Weights of a small transformer language model.
Training: a variant of Adam for these matrices, 160M tokens, 6787 steps.
Each number is 500 + 40 x the weight over its row's rms, rounded and kept within 0 to 999. Layers, rows and columns count from 0. Numbers have three digits each. The size before them is the row's rms in percent of the matrix's.

# k: layer 4 attention key, 384x192, rms 0.0958, rows 89-127, columns 128-191
# q: layer 4 attention query, 384x192, rms 0.0961, rows 90-127, columns 128-191
# v: layer 4 attention value, 384x192, rms 0.0772, rows 64-125, columns 128-191
# o: layer 4 attention output (transposed), 384x192, rms 0.0757, rows 64-124, columns 128-191
k89 090:501524533464500464512546529436558466488598529499565492470566441553506515535509559484512543498487495443450515429520493473444506449376511519480501535475456483499537492452453502459545451499496546
q90 086:556461518454505530510505537450466541502503483458472547425432516523451504455465460497480535468570479503552508437483485482552502526606502464575493587483555537518529501517573545551526526540449532
k90 082:466499488517492482530454530521524522516487518506550477487487523476542395539493406602466479478530500546508480516539481486548504533599566545550500537495638486416453424535499527502542546533524537
q91 090:528510501494503486583533470525564499473511484442551533516464571530478539502465517558493486520551504543523457453497520444530493429522467534474585560541549539524539492575496493523548467459542482
k91 091:496507472523548506554440536476501450505545478454486459519538491642509478508434543509550422562519509496489434524492477489592518460465612519444537470510479461447497434506535483528537495593504481
q92 080:453575456479505519526497491495470474421455494470458459532522479479489518536495574516527516437489472459410536501493542519479511546459426456480481460491472431525524490480425429567550482517515377
k92 080:517627463490510489451520442528487492454497430560401488507463550397512523471498531482496508493486548610558502569458524506494518489509380434439506472551482549599516504500509488530523467502507462
q93 091:465457528474495464520488453497417519496535442543508549480512448516572522499520491504463548499421479449505543478414444500559525470492554485478503465430509475453518517438528512515489493554541430
k93 095:468486559489456442551556502526493512557493529562565515455481466504544487524523512498499575437479470475492479442581445447455435554431484498450454438406502479472528492462485538452534486389535498
q94 079:563446513502463460442523500489499499493441527540531458530545522441570562463479435438482531559529524559491436536486487522477519516458533540463524473549430491492465532492538481463430514477520524
k94 078:533413520484472545532516475517470613483497458555566527524509469463468558558547466435514452473487572415536523490459507509511467513476484467509475575426537477573458565436515495550482496441540496
q95 097:501626437508561505537436476517477485391531496412459399453419512490448492492484549538486441448518439551511477462537481554524507494560496464556473521493559518567568474488482507561553492568496482
k95 095:454547385538520463500455523517538460550492504511460451489487527481541449515466522504478487479526420526490469461535528463521557509576506543497462494534535545467524508592443465532473511599460526
q96 104:489452567495479459507514447488386539543498456530486530506461481531527522492465478532494515519500501446576495469456492442545569460506539541497504511486481519427504468500551508485470528560564429
k96 107:449461628464481593544513551486480498508449532590505509480431401578478468544532535482577521430505465505515491477557487545505510562509486481514488460457537496495535474416557537487513506424514449
q97 085:546419568461488543547503524466528486531498432503526578472464489545447476502480458478587503485548449447497516480508513486513431522524383512493552501446572502529472508540565560472518575441465527
k97 082:514478525500499507480459520496510506498521519491491534537474538488508470482489435520495449491491501512478480575432507477550486484502491514538585483502422479429413468499551540482511575492542430
q98 103:491508486481546592492470526471498477522472576411505491535532450525499506493576484543450471466456497490534541434489413477498487545472416512541416473533475467468541588491496441504512456518443523
k98 101:517542462446472457484531454508534536554456531426552501450522517454482538542609525502527528468472498587548483493501570477536532509499436535422538495586487521520423533487458479491477463531446555
q99 086:442544476489487527525544482498456485539521486536517510517558478480538539539534529499452451621439557524485428530510428492462547505418521534448433517533481485476517479489456465539433415537524505
k99 084:492517525496483526516560439557486501477504502538513541535568507575452562572547557538467501477455504483500524510536467451437489467459489501484457535495488523576568495486485476504500428502483584
q100 090:487569426533455442504567461507519481497512541549511470525568511516556489486526520499486482538443516495426498583519520502496503491394584504509512492576462449455548483476484434514476468451598483
k100 086:533488514550500531492518532494525476438491521543524532541551499515472531462545549529457525443440513465510520458451471465424536517417461458499448516511432484536587573484498458519537441478471495
q101 085:515607499500528510575492444475529483531537430514492530479560534565487458511505486566473469563455518520526493531499483511475499466466508521578515536510518445487566483511543453500522522516491545
k101 087:502527467520536500528508505544490413513462475505540503519491561498471481543544504602514513464494435564467524525559428487429546523499489515547518502534453469427481474554442485522492470551471534
q102 085:515495516530470434409494502525480519551530483595479482494497510464493478502501483464496535565513522482437440616493525484468464505487617489467510518480512471483429432530561509486451571446482539
k102 082:469427540549457503504500526500480509444499532569502551542457518437491465418474496523441542490503473375457539575479464484444522581515505468582501534417537436487490504517501524469450546419463480
q103 083:571496472496490453443563489510539518510501540434561473546477488475522507443473459440512515488571539571493496507482527476475483526535549512520554473528476497537486493592544523475509493347476530
k103 086:525463443502484468563492486490514537506480500465619480508496480509522514454469463507448475583529568468500481556437493500547470449501615562493561541434550438484380566524538486531526541509448508
q104 090:483508481504520439456495442525434603557476415548427463522498520413508488501469461452525538513516484485503527587491473511511426504499574528563511440418482460523454434534541535432479545431591474
k104 091:538446515528460498515496444495451557510444518588443502525452442429494476463513423471494505448505528472555487514481450544491535579531457461494471454367541480527471532512540516542456541382503492
q105 095:475500467550527453478450527504426535496497531528441459530435486440520529431485547503412524406473445490500525491530452528564448535553589448521494465453554512492550467425532559419509489510536435
k105 094:500452454478459449472476475501500503521489538537541500407446429460553483459488426449474577481507472526530462440494522440508496536502430484471441470438518463481538568477482519486503524441493517
q106 090:511490445516506452514528528434569502498528545538531519504481511478510499458443496588452529554474544567567437466530464423439473444502566563511523605524494517447511508523438488487520488495510557
k106 088:512466467503546496520537489506525427456541499464485554424434492597505475516438457474490526499530486554452481436525528451531445375431555535511520495521534503499507573489453452503538464510446528
q107 095:503472573475511534588513504470527501424480487412529498473497463470471572509437479428495531465501577515538439452447507454474579512507427526489462591496493529497546550506450457591487475543538477
k107 094:533581479445508510567479447527466519500516420577455545489487544456501502604527502510495424494524570545592460550527468485563463488506460449491518482544597564485482440489503503555589479527526540
q108 082:552416562490493507513527576532544476522535524488487526455496522524477466517490482484528482546551506488478500482520541520499510463551493505552520519541524518497456511596558547462466572529416616
k108 080:467483514545483527514479608509486557491508520493567496547512498427493439509436451549463471551522533427492500530519532527488477492538620551584554557536511460477430456534502525484455551550493533
q109 092:519485506406490511475522516481464549537462443513476503505550449524467485485501467470558504517523520454468538543453526490501502541454446543558478455506430466502473503517570483485509573476437495
k109 092:501537580482485552437556450528482548471418495544495512565489500408455459474563493498502494486502535512510546581519498546522492562513436472561528508552454491531421476477592500507490501428511468
q110 087:463464533518547592509470509484516594476517510469491543507398450458444451492498523498430514404514478453563543447467452470491497550577426455515418498453531535580503566533470550539538496470450535
k110 086:532530415429508431453457479478499591535495539443463485464471532451567504466509491430477528505489463575521456489526518495576511545529485574514511511538495491443478464509503525464501538484511494
q111 087:483520523541508476416542513507491536519477498542490467522504498452500443485516498419535519435515500443428563584485544521439461580482546452542496463482504460499456475464509486488504521398482427
k111 087:567485517453483462498500474485507502449454467521462515498454544386537534414495492468439527518508538537499502530453462492492531520488420428523510461444530481501512515495541518469508542443504403
q112 093:504519427534481506578452421482500528523509481539522474516499501462511501534548511501439455489448484554555398490552451519498431446492490554513483507405536513560521430516497557502465456466523594
k112 095:510454420569508493516471438517484533539506517464501515516570486597458477506530506543512517494450415443459448433486493422424501507527555512494468504451485459494499523565455493507454520450485531
q113 077:515419544474513534529527518439569522518503500490493472512475527462427444517443416486566564508588518514493534502471545509444485511547428492516558577494519583524419504573434489475548545428501546
k113 082:472445562476552534543438484440510470421515474465462481516419535497505433485407452466549477543544544491475520532435491559579473458559522457535609502531481493511460473528511504478482506546564444
q114 095:492532500531500543575540512501545464494485521444568537533533587619492538463509533534523444476557489531500487507549530501500472444492484497516558531591491498527571492491527514476541500500518474
k114 095:520508432513514512514467587491525406538544487390557456529604476589499523509503494544534450525532490470470487484465525525486578426496565504502530536555429510439494502493549474500510507630501521
q115 095:488494463543545508498472493428516544467487589524486514553527525535514495437492480519475487428516488473471569470526524509480428512445551472562528472514468537484466521471502469409525502458514457
k115 093:517420472508494471479462505435570430470470525450531491459461456486564544462495432472550535481507475499486465378441502555479557443458490502471488441484452505437452574535508466494464487490526467
q116 098:536402482466466543480563508395418536544482469485498511528491450471515567492503427499471566478486557527549455450466412516499553532505413498529461491519448557515556561472518518495475502485513509
k116 096:560544539455489533547513430509474535519437484478517519510575496458532531572599464524455496464486578531522505489523441448548406503508541533534489528491524545514474512422518517495491472444545499
q117 083:493522526531490548552501482550525558479528461535556515561526465484519433540554491484461467461441554457554487455491443560534478487472437535480467447440513476494558551520479493496476477440499537
k117 083:515507421572513448532512450487473511583500529522590485513578481529549513475553569537500573517429443471485499514524478422462431496499545525520538459508454455466487495527437549402517495456486536
q118 097:508487531476499529466478508515411519562510490577435462545461436422540505490526494439490569457494538459438519454510443522532481587505482473531485442421533464522478438478519517490484482435533440
k118 100:520469495447497455544492397504436561461459511579472512528520476426569538505557479512456570462476563529514496494519445400552480588504472479471512459396579503522523541482518539486488506431479437
q119 090:501506536442491463489507589549493402510559494461473506425441475526457471474455485548517476614517524501545553462489530472527534432582539529445512563508501538450463522529437485549501481553435542
k119 087:428569553449542485502569560484502467486541502447504478480442511522438397539395561525477492545518524497443531565530520550504436464465566552514519533554540513526538402497451520513535498568479546
q120 100:543478564449523481450499529511491422443519530513482464481525444517544468480471503506580509554516485443414621537476567515531570487524556522538538443528485433468424472471547463461475553576415478
k120 101:430517588481491496493526539511531473481510541544539446506433470372503484501465509478491518493561495435485583554540538535469462546467464501561545543462561469554457550475483519485462474470508515
q121 081:481506495548484435500566512538533479523527500554515482487539520463538518513476482457451504556474570524477458525470459505436528449459649554483544558556519523428477488518493503464453463486541517
k121 078:505467522498469520610493469543492436473560461571532578482540482522462460536447463469453501518503476439473549441566419481456442417389565477484453536432569485486552532474461504528487486481536517
q122 083:484502451502459435409516540510497495455533472517507414487481483419550555435473523428520531450483530502466533582479575498472499560489591477441490523530465474478516517441477468544450437466565451
k122 077:508563467454469508519533441444493512474537474593513524448467492405482462482476476491422483502494580482522507543477470480487494516484417481515427540439590477498550526464492526523532460423496553
q123 096:513569492489490468567449531553494403457567446514493445477407519515430518527469495498523473503505446470481497563497555524542460418560547535491535533442571492544480445555443539553478504528541513
k123 095:445584494538523513540509500504450502478577536520458474494422496573447405493409506523526495519510458439459501567537514453477509486482520504555484516522506442537553450539456515469522527497512485
q124 093:485503475468491523542592452425458547537491438458487565474434490568401507485474459515509517461542540431530538501478482464483391518521407538578480537508493549537572513522514529559542519456537469
k124 093:556568506463535468559507481459487501495453469485403524516543533459518516497512407538497477453505562596525445557474420493544536475493483513519528497550512563412462451493579469515544525511474465
q125 088:551454452507474448427502480476415558516499496513472442464482474451516493485482510525510533508512484488492524499473520479515534508514617483528494524528491521435471425526576489493503577476429457
k125 090:479471618471470528486534516553464523451431524565492511489410425493419393467534490475486494481541477538510503499518455540470475549569487476582491507429592463512458481522505519465450510391467466
q126 081:502530532522520465529450478572529474413459592462555499508455516498527539455539507443494471510498472531525493463496519509487461450482600560484529495451491461464504446509518455445487530557504499
k126 083:435348488520474525540473548401515497520579514536540460453459474522504544573494600460576520506501416399498471447517570481446553526519484492467468508477498453510499500503450471508483502503510572
q127 085:466451519484492507508563565505560444535491457529537537480547542480461468504467496475538498506519559497481536591485565518434458457462516472469520521500488511495446466547420496533476504446484523
k127 084:534563513486537535541500518520456466464597481441468537495512499496477474479427481519498463639502575466451516557514447564459481425466534522540502504478435501517563434468494490504540489547529502
v64 090:493584505493524449484508432513445481575494449499472516402533482491581522488499461499517554600545501482441505509481473484579529418534517487469517435513459494531515521519494513526518496492559491
o64 094:500487439512509494598523485502495462444490539547505511534524445508453426537480453464503502393477527537495429486549404472552535540520467442567545492514541513574448513484536528486480521507484480
v65 075:525490425517515526531482457505500478497525536550496531486524519525450528507477505584505477480473446491567577545485478510562491468551515578580516465488519475528496532492472553475505540532444561
o65 068:504467546539534464444459478515459459509463507515506459510470548525504488433507562550529486547533555466478492460535572456525517473514481499467467455490451555496516437476519414539468469509519441
v66 081:495426585504510532440491548462544573478387462497481501561536531521536582501449559460464473505525521497490447526527493532481415539442520440475538538490485507477451475472543499433532512502499471
o66 080:488531535554527505550486527449543506519544496431494484475472523488479474485499450474529519504475572493399543502505556555491539450466551544513438502505535497465578439485481497529579456504474481
v67 077:556546471537475482507588475530453498485453471441458409428463475486589473514513377517487562580495517478499435500512459473486500453451492540523487489458436477472511435498536505532467503449446494
o67 073:511490501478502488516429530450512506449599446416558561455522505487476511565469541448452515432573455521476539468575479520579486543522499490478527520548558448525461520471479523512543504518550501
v68 076:466525567505442547488593508509523508499400473495507531433423455510477459614495486445545487521514478539479475518519573479485513484477449489454562493518552489500520493456479476506468534561558494
o68 074:495520432549424502511527520530451503498569531435511489496545452497560506509498510520461546436480514492454561556515535521465487521480479501594471520465471445562522503531484531459536495412505559
v69 082:483527580458522531526518477491448564485507537509549502480509519459466524505482531498530578461528545564482514464481486501538465540533462566419454525445515529589549555439564482555480514475497546
o69 081:523544392558418505457579510465446482506477438493465511503526454510459543605444543497467412469449485497487510448520509546443517507503512505496472466587507475505517516566461437515515527475486554
v70 078:474556515510434534516586493464475483502481521451438496426480454504469512474514401500520460458506481520480562453528462515443527494428535503536491514464418534479524514458497469524410526470476572
o70 080:564499481524479500441486507517469539494543480456611475518510510499574498523458474540503574609568479460527468526475500567505512481461533553483507482475509439554453498611416479494515510417544530
v71 079:433535477531485557526541461504461467441432517508488577457492452496426514522504547430511479555501494521577585455441486508508432495517496555448462481539498544418530588492533486548511513463511489
o71 070:480509420528497482465437530504506478571541489511450456535442524496504578454531530465549474542475576474534536531495609562461508560482442423516498534520505512619511486490511529494524468587442535
v72 078:463472467532498501462487530440498499495520499442499482525510501518452555446541437485466475479471507537507530552524464493478593512514559458550511515518472504456458488527480512489525449474463525
o72 081:468551522448555521514521433515573504509471486520532475508445504489530494440457488525567547627555482441494550491402514448575509465468536480421516423539479505460503475504523547508554503566551441
v73 085:555521473433536523504420436546398553577511432555513402493513504524463483470484496575515487481493536512545512537515457481530547502554507524444519453423510484506468506541477516487524504506511480
o73 080:475440474503457461543514546458545440460468578511528526559533499466438445536447525513435499517539504511490445466437469513487481514550551510453484476540519537456473500463488545498453529508455452
v74 086:473531471490491601575492500499448551415504464579515535474487501537483466510516525480538479505500516556535548492516551506446534510515458497408493476514545490478520432464536481570562525538494491
o74 083:478463424503399475476519486448427509531540543470444481559536457549495568481524520527437479486465510470542512559436522522448447551490485479534459543473469486504491501477479474452489581442457552
v75 071:594537517526460489509465457560527446502517434516521427466543570491492464462510561515471449504496559474501377567385459461476553463454477450512573495539534469455493482516511506450510542455405443
o75 068:487437514502543442497449496452554503490515557475571513486466515510428440491479415513522533569575455533544507436571456513509486492543514499485475504469539529480492555471422542538476516498561553
v76 097:463538505551516476487435451495494443492526491470496465487480518470501468465515417514468528475507471489556478484558505462458552474588560460509469533445472442506479510528467485507477465415520472
o76 098:528452488395541539517510571561589508488494506504550547510459513455477497507522551526479469417529472473457481475485487445530457441476490523412535460548461531535458520493571535480488507588509492
v77 081:559499494489484505420565561463537424533494532448499555511454466544547453558500457590500521496490475498505513510512453500468505498451475436496569522527432530468529443491503519520420502465458471
o77 070:459519582533468417482492477474527559480486478488500482490483553462488570533497490432548508535540494510492544534523536559532488444469598535462542545489492439553458487510432478519520465511495533
v78 079:522553479525491512485518492515422510493560478476441538497549425633512514530503474607515446531503533528513514537454451555540437473576444482536462451472494541510403447500437489599514528480586462
o78 074:479446449455491495493579503508488460529446565590470457527556475500508475474523535426498511439508473509479547412525522420524485480449494472487548540489520427462461440476549495460519515472418467
v79 084:586454441455466470557556432534485536509458506533527401457485460472550504555469464498462514524538466494470411539559468498547474490468526480558550487481511548514552497466463520400452496464453549
o79 085:490527476577479496534434519508490511459540502452495535479514533487453395529452547497504501512541531511497486491468506583492520572518472559494486486474513481499451523495393452493466521491527458
v80 083:511493439461512482531522541473556444527565528517514457521411535485534489390499465518454510495502406536538545493585515543513576498475564516522527538566474476477558535516525518429497489490450534
o80 080:495530504490506570538453473537502573435456571468531548496555529532475515498547455560533485488472572462594430555436484469462520506540440499484476464426452487488512508497528417554457474504510435
v81 073:431434557538476416444559563548542474509450556481473519428478473501490524446494513413430511511504520494439509459554530542445523450386488505485493490507530561496542514543503491468495506587467546
o81 068:482555501520565560548472462448428534487614503430478433510479559481490475474534465572493477469492471461477472496480571536496495503475473555591434512443480487552486482457490464531547512449515490
v82 088:502480479431522484549449459468452549528527486549477512507490495556463510509467527539519452467516536431500500511572435533492447485552548546547511477446501560498433483536442534431484501521443552
o82 085:561424519513513505517459590538503506466453567529523552570522567453525508427540534535458495511461535498469475494424489459534535513504493526475537494495547533419516464502502458535508551540475372
v83 087:520474505481545526503401435525467401487533470460554488505473612458512494457505534493450555505503558417526473476520449471501494472529515472471513513507518460469502546521525503488545459456507453
o83 085:489519484439513449539519461475560514512564481492498557480471466459455499574533464495498411509532462587529491484572480503553468497537559493409509491556479543497505539514509531524453475572524542
v84 083:376531503559529538475456534471513524461544524507459537483468481478482522442535449442497538540483539554534589421440504469525544500561488528420453492526461476486538484494578530623531486480511508
o84 077:494515468416506540463559473520475472534468497488477468493509521523464571493510507530518425443430453450529495452497592500474469461461472449525489442578486530535512521455595482486530550511494518
v85 075:503583502498486488531547449442391404539488521484427504541492490501512464477546480571508550559470499498526560530527505512536522440584517495515515432539503488442504480539424493483495492489560479
o85 073:486416467449533489514477530517560471421439565508571508489536526489510447521557429504483512489561494482534493500484474478531492485496484460499603548468445473556408515526528483531508544560505511
v86 071:446504372503455439543554571426412446534602535473425505543507512523534516422490535567490498482476473432461492493559517488494542529526536466485504484509512492501486485449474479488517501538472574
o86 073:508476485521548559469488461514468572485466521562509560461532511519447463506533466502467534545506510506574490523441504435481505513474457571492457500457499477477477498497514461481521569434501473
v87 076:526423452487526515479414571480530542501522531485495476610491478558492458479463571502502449547489509496547574505522474496556499517527541524551504512521449433481377496461530530441574501509495554
o87 078:463501572487462514509474479496513485525455516575431484452516566491464535458504424512473492546412565504529529546438553526446482474508534513428486510470498547445566433492507439522485444500505464
v88 070:510433577447522490570496502548425468452520547502529538508427523482445429452465539576539469521490579491568528539584431540564503452482499552547547472476547613468520483507512487471536531533467505
o88 070:519499421574470520500505498367508589448482564479513496545528537535532510487555450510467470520511491474498515496453454571487518540539542508532482550421522489479473462520496373543505450475538469
v89 086:522472505475487571462470568428557542437554523469432503563504505506473451480531505538495464464492512477484522497490493461411504543531510517573459506491463495488416446504474506552481468505446552
o89 088:488475606474494486490493505559530496538458500570575519496536530510538589462466497490511511571506483491528576486447559453503505435484516516421459477534516510403483470521539516536536519494532466
v90 088:559429520442534422537432541539532523480566519566586444510468583504506500526442537573489524470503496419503434548538423520553440482523500487543568489433525503490494538556473525426560509452472512
o90 086:518514535542493507534443497449526531458403493439511528499498490464504451456439514467459442509524516548485527423506497479529568503576524499441499514523528530457549501454450425468452483547543455
v91 088:514521508448512505566438474590447493528495524539518519516438567491417505472473467486503478458493530511587562533466473494530520522557493544449483509481560508491537482541542543424569515467508429
o91 087:511451422492462549489543513420554496479497516482499495532509456510465509484590571519497419465494475494510463431447546519440478523521460483439503463506435558512533506444498491535432479483441560
v92 090:433516503532496446491506506480568495536489472460495522463515509461524497533532517494510533502485457475396440499464551483476507475465511490525526511519466444504462529507518463529478504517513446
o92 095:541540531483509525550464522533524485505506462514552518485450486529541489498508469488520532501537465517476477539588423444588534484503483476476559513542525510532497478537568568499512476573509552
v93 079:497518457437488516407500476474513480506530512431425524604575494534480516459477584563463451468519530482454550564494518491487392481507530454424527444495483479470457538481475488457531470529543496
o93 073:438521550534539449550458502538500480529483440628544487481476552452509468551518431416481499556452537558520494500554513489469555509486542558491476549524509551422465462497440596505483479532443491
v94 080:519477389493514433486485486558524520511503497528504383521515484491575513469490446530467523505508518516519434490497452492552536446508504525487522513486454465534530491492518517466508510466449534
o94 078:522520508531469483530460489474474517451531512455492532473527528487439413531428509501451493519550465483529396473512464544511481565532509515498467450519518543433477542492440457456460462515564448
v95 086:414484543537468520506475553492523534484466478517500509442490430491488530449532489410457482444512516481537511405549504527525582463514536509439423510471445486503538489517566510547443504478557559
o95 081:534528465429458560481535518509477471566559429432498479531486555486509513503498515568484516508477466452497434469469579520459489486507481533558482487588537523576485521529509541464456543489487504
v96 097:552472536473482475547549458503547455519459509496596541433534427475590550562498486448471544536510461510516404519500500530544497467451472506536523521547527530537557569479476494513469498483585510
o96 099:468572435579476500504535508481436470486546474477472488450494482529504432517462524475560529437470522507432491545599433512549520543544494432562521524505495491583486507502482450487515443544455485
v97 074:501544490477512559417458456464522533535447438475491478413564529475533559447564463474476525556511472489446485445492486464517493543457473490439492461445455443528580544523502487493512484452475491
o97 073:460538523525543483573520510502486459481543440455552501494485479505492476588392461471489494464560466539533480515534443506518524496520530475524475426629513480504483515471529545545542491550511481
v98 083:495566464466539512537494446452427412544606524504516506554437604503471498488483472528526509496495498472502524463508467483528458495581504499415475477470547516525519521510456509470528475531466503
o98 080:515450461454517549507487541534571545478417528529529560508502462473452530511566526517497434451538469510555513518492545435518509568516468467418535460521451521513538488502568486538459499528413488
v99 077:572479490466454523544525507544538398504543486492517437521506546511544462513501569476474464443493532409538429463530484493478514464496518488467461501477556487520511521422469480473461527569479602
o99 075:501464505526453504437514508477426534510541503527576574497503494513464501579553483544538558549474476514500530532532538498429494509528513501511456521467486562486454470500475433502429455429480501
v100 077:524446429547511493471524554484496513521542465487466488570462524574477467515453476529524453492488499562569546577472546469546590514503516512498494528477465543494406476491454482462544502582531473
o100 072:461451493520490484483519429521476494476442542549484490541534492466525466476517529549471509514439460415458469551462526434481444473470514478488496494421497467429511466478551506496496484397487546
v101 076:472512492499545483490495432495394463556533499493460547513513551496512518473491452576507500527536526485532553523517498536580515437548512508463487474458513523484473487546435521532533500567525433
o101 078:519454465446541513532492532439517473483446555519536479558524451454508423519540489487465487464522453523521464494517451460548488514492490486501546507509500475504497508473500491537493482523453453
v102 078:558513465536519543489432532452593550480519478550489481528517489537534558537471592513477450492492411499542403488533491494509480515477503431495526525491498391493412473478482488467578497502445429
o102 076:503454563474540434524485466517480538510453478487464494510518506502469492426429446417483516516514586501442582464487559453499537489504538532464532555490486500464582473431491466465516469472508437
v103 072:446496483433455493564570492482489488519422464494402475485507481500483533448514549459502491517475519496451483507361419503515448475491481440532476508511509509452454505424437484470493512482503516
o103 071:533467460566469482431493534517518488515548502469568540454526530473501462473527461434499562563549489496539474571531499502465490559489482499492544475524516479487507533561480556469497530565451504
v104 083:503490515468480524455467458480404471492444452481550515449444502499482478516513454536563527549525503516490432529522506464447478576532496430554480504528523503456450542525460481459510474460526443
o104 085:480551478503567494536503534556617500486509558471560516509469467495559502450474563508503499413528491516432585522474427482574524479480490476452550483553498479555516513519545550483512492568483493
v105 085:534499480516485500504520486503525443497502511491540460457486541466546575430515513389446525526493428489471497471484508454517530554488524405487464471510514461501565571493501511482504467495496573
o105 080:449538495502552518524483416506476544510560428448503500441501444481424493526478470545546447438499534502495527508541524494474499522495476500470509462530442492567501500438534447485511459454505479
v106 076:492439471525538447541463533525518497492511503517492491551533527491434510388507560496467492512488533510492602536490492503529536462517548547514500506456449535471468581521502487473534531528516509
o106 077:519489547502534486434476447521458486525475472531522457499479550488518470483526459551492481548488482493535428492470475457461470471524540531511471521413541513427539551500496471485495507496531499
v107 082:566435469497527434522439471462565519492521520552544474560515510496461520525441567551507518468491510466529408564539475502507479475477509547531536552466526539468416499495523518437521535519453464
o107 082:533500529532429490489469554537550549463472517518481519477453528526508488474493474464484484583497530522463468521511462553473529513544516514491494505461552520458590492507459435546472444544501513
v108 084:536406518442520371534441476537529552473489508559590407512468565433499560460498483495501507437497494464495341534523438497524483476488504507517528559434524515475506512530549530394489527434486502
o108 082:537546515546469515534425547461576508505495427391545534428486490511486433529453495529507494568541472551486467462509427532496555520586526517498532494539535549470490532508445448509458474559501500
v109 082:473484492514473475457483518556539592498428425519486397502546504520555526528526543406490470456501540531418435474447528459467506532510498519487371478405489497535457457495466489507484502537477465
o109 078:540459565471465519511510565482514478525589461485527519494528455489472484544479458503486517541515428517455464517539505476458478515484500527526506491554577485451497493476486586471466548439508551
v110 080:538481532470536415491509465546557509522520488532577384470462499431554523500488556486472516554504504414418420532508414527526473445508500486553563511514467486518521589485570491419486482503468533
o110 076:510590464602451477591472490499510499477462499463504582481463460513440430525408455496541494488546539573535466508527460533583589568561460486503510483525538545519535503529472484484486450569569384
v111 086:457455542485438524574518465516510500506552529515471524504484478469478493519520524402509470451487530482474528528499500470542439551528486595514433488556485508518591512447531534468521502494481596
o111 083:507515458541473563438482536496455427513489452476535507466523502570531546457559519536512517491440509478599448519514513606413490521495407458522448479476496572503447478512497445492471527477488498
v112 080:486503501526496456448502479529519441542523447466529455443471546470533509457513494429480591545492475525398541448485516432473477501511513436474431484500508525520539503519451453489506465525486549
o112 081:514533506491565511560543481505551513512531460484557540471508433461457468543475416537469456443586431496557479529526426447535499563515476483506579448537475488548429536520577519505514525478495533
v113 086:559463475529560493478425453582376579517495492548503504486503577504464412483494550637546487524496491497567568519513529467461509514536499525483574479482464519527457521540495525487570534519511436
o113 084:486435555445538452509495508417555447478463543513500467544466473508515542457496485491472484462509510537447512481481464501552516449480554496480522545464569465475478452445508477511502491505509498
v114 084:417533487561449488507582519512577548475501552520461564516515414514479491552556439500522472503501472554472537526465539492524535510507468523539458513532461593489529423506541509548434530475428563
o114 080:497530492519490534444491507542426464531459527469453450507521545537552538465496518508525526528523502444550529472491572543443483547497459481568513437466469458454510521475466486483572552421532498
v115 083:479483436525526521418467559540496496524570457461520463532539564507542412504503427492481495485501495575481558439513545480465565522499517520517444500433422520491473453518405479524442493553428526
o115 081:530507584407497552516502497451491542495517513524535520538551463463560505521511511547453555543546405478535427535484456425537416477505550530449508480529530536439441534488536554507490485477564464
v116 085:492545533462514554484524502519552475507383446520502554494430470534503561462487468526480518520509504569565521527420462518590522504464478518475507544528544469499473511484491481495538484476503372
o116 081:511505514503477413496546510475555488492532542477514459530523538457516439508512457430518469554487496491486501510528488544482488522495552461513546495507460479499545526493524551573487411591463534
v117 089:440542570501446587460566522467492549417464504487498607475526496499482507531531479453522481565531493558447467508491576528499433542455445514429481502534483493501558492479561477536464509491551495
o117 086:454561446548507522493544462539453507509504505469486448496525435562583529537492500502559512414476533484497556502523510538454538499488462491605414504520522478527524516528483515512551505412488542
v118 082:505484558487492466531539505492483529497378513509518575437503495448544494558532477480552528497485453523473438531425549545463450519490504470568536545491554506546527495509456512493483496513540451
o118 084:562527507497517501480472584477589494514566494453509485478475478511519458463582536475514503453523483483433542537566462490530511458501439520525572506542487459558497471479561529530506468559439520
v119 081:489496482475524422484536485505577520584518488483448445485500534458533501498495479526512569485498476549441512490463565421441469522532526554533529472480466550491491459537395460501448489536474541
o119 081:577471605462530493528433553486511453442513508500602535460533526449480432513506460500427533510623448475545453539529431473517520472480502512513535513512517494500387503488526517534527528507516491
v120 078:466418464529474542499513542492571474447501478440487482606508527482455473467487543450511498563492517517505542470461531524597569486479498523528494493575456487447451493489539493463567518518530489
o120 074:463537525476513501496480425484457535551512491495483493471535535488492491516568434534474532610479492493587473521519523495454438510481491524509489526427508536435557506548473495507491456458550540
v121 077:577488398494527411534527459485543486540574490461471477494566635459491507520463440476447508511491486441480491455429464474473494450437517458523536561434435499509456520498490523468472514469452472
o121 069:529480563564480507461391451540454526498509430526533523532476520480453503546487574465559475532552457543552418507600515473508489492591506535421489490439496487474506509498446537515498478496485550
v122 091:438567571524496472544540466507471445497525477465521543426513500515482553501521494527526563518507541478481507502464447530564549445503434450480453513482529522515540537483490468616492503532571464
o122 093:542549400491447504497584466491478491540511488519527469513494433507539454522472487463511497485562419510481484447603448484537503561516509455542558499515523425565472504516534495473472482510440528
v123 086:550490480487456553519499503464575519436446489498515502546502470499542440516513528458525476545503440541464433529471546502493540522436423489563522517568541476432487468477516495450514518451493447
o123 084:462522527552447460571463496511516534531515552445489505483517462556544482434499505511571591508479582514463537553454446518498471536473484460517524507453481544461518530519476528490509485543529514
v124 080:520484545452506500459501481546446607510388500550490528505559477549463577556495482576523471453509510557554447508403554488453468565533486460486425566429539537529466410474451512486476498541523443
o124 073:512449520475513462470547541470552472512531463446481437495478511489543407523509562457513507557519443492372514492497535499479500434434535536509498476537484451435486506476490521535499482501451493
v125 087:464495512593565530471466549482556497509487521496522562529429537520460436468507539602496465518515481484565536584491499546554524470532474444536527466521486470470428523532546478498560488478535385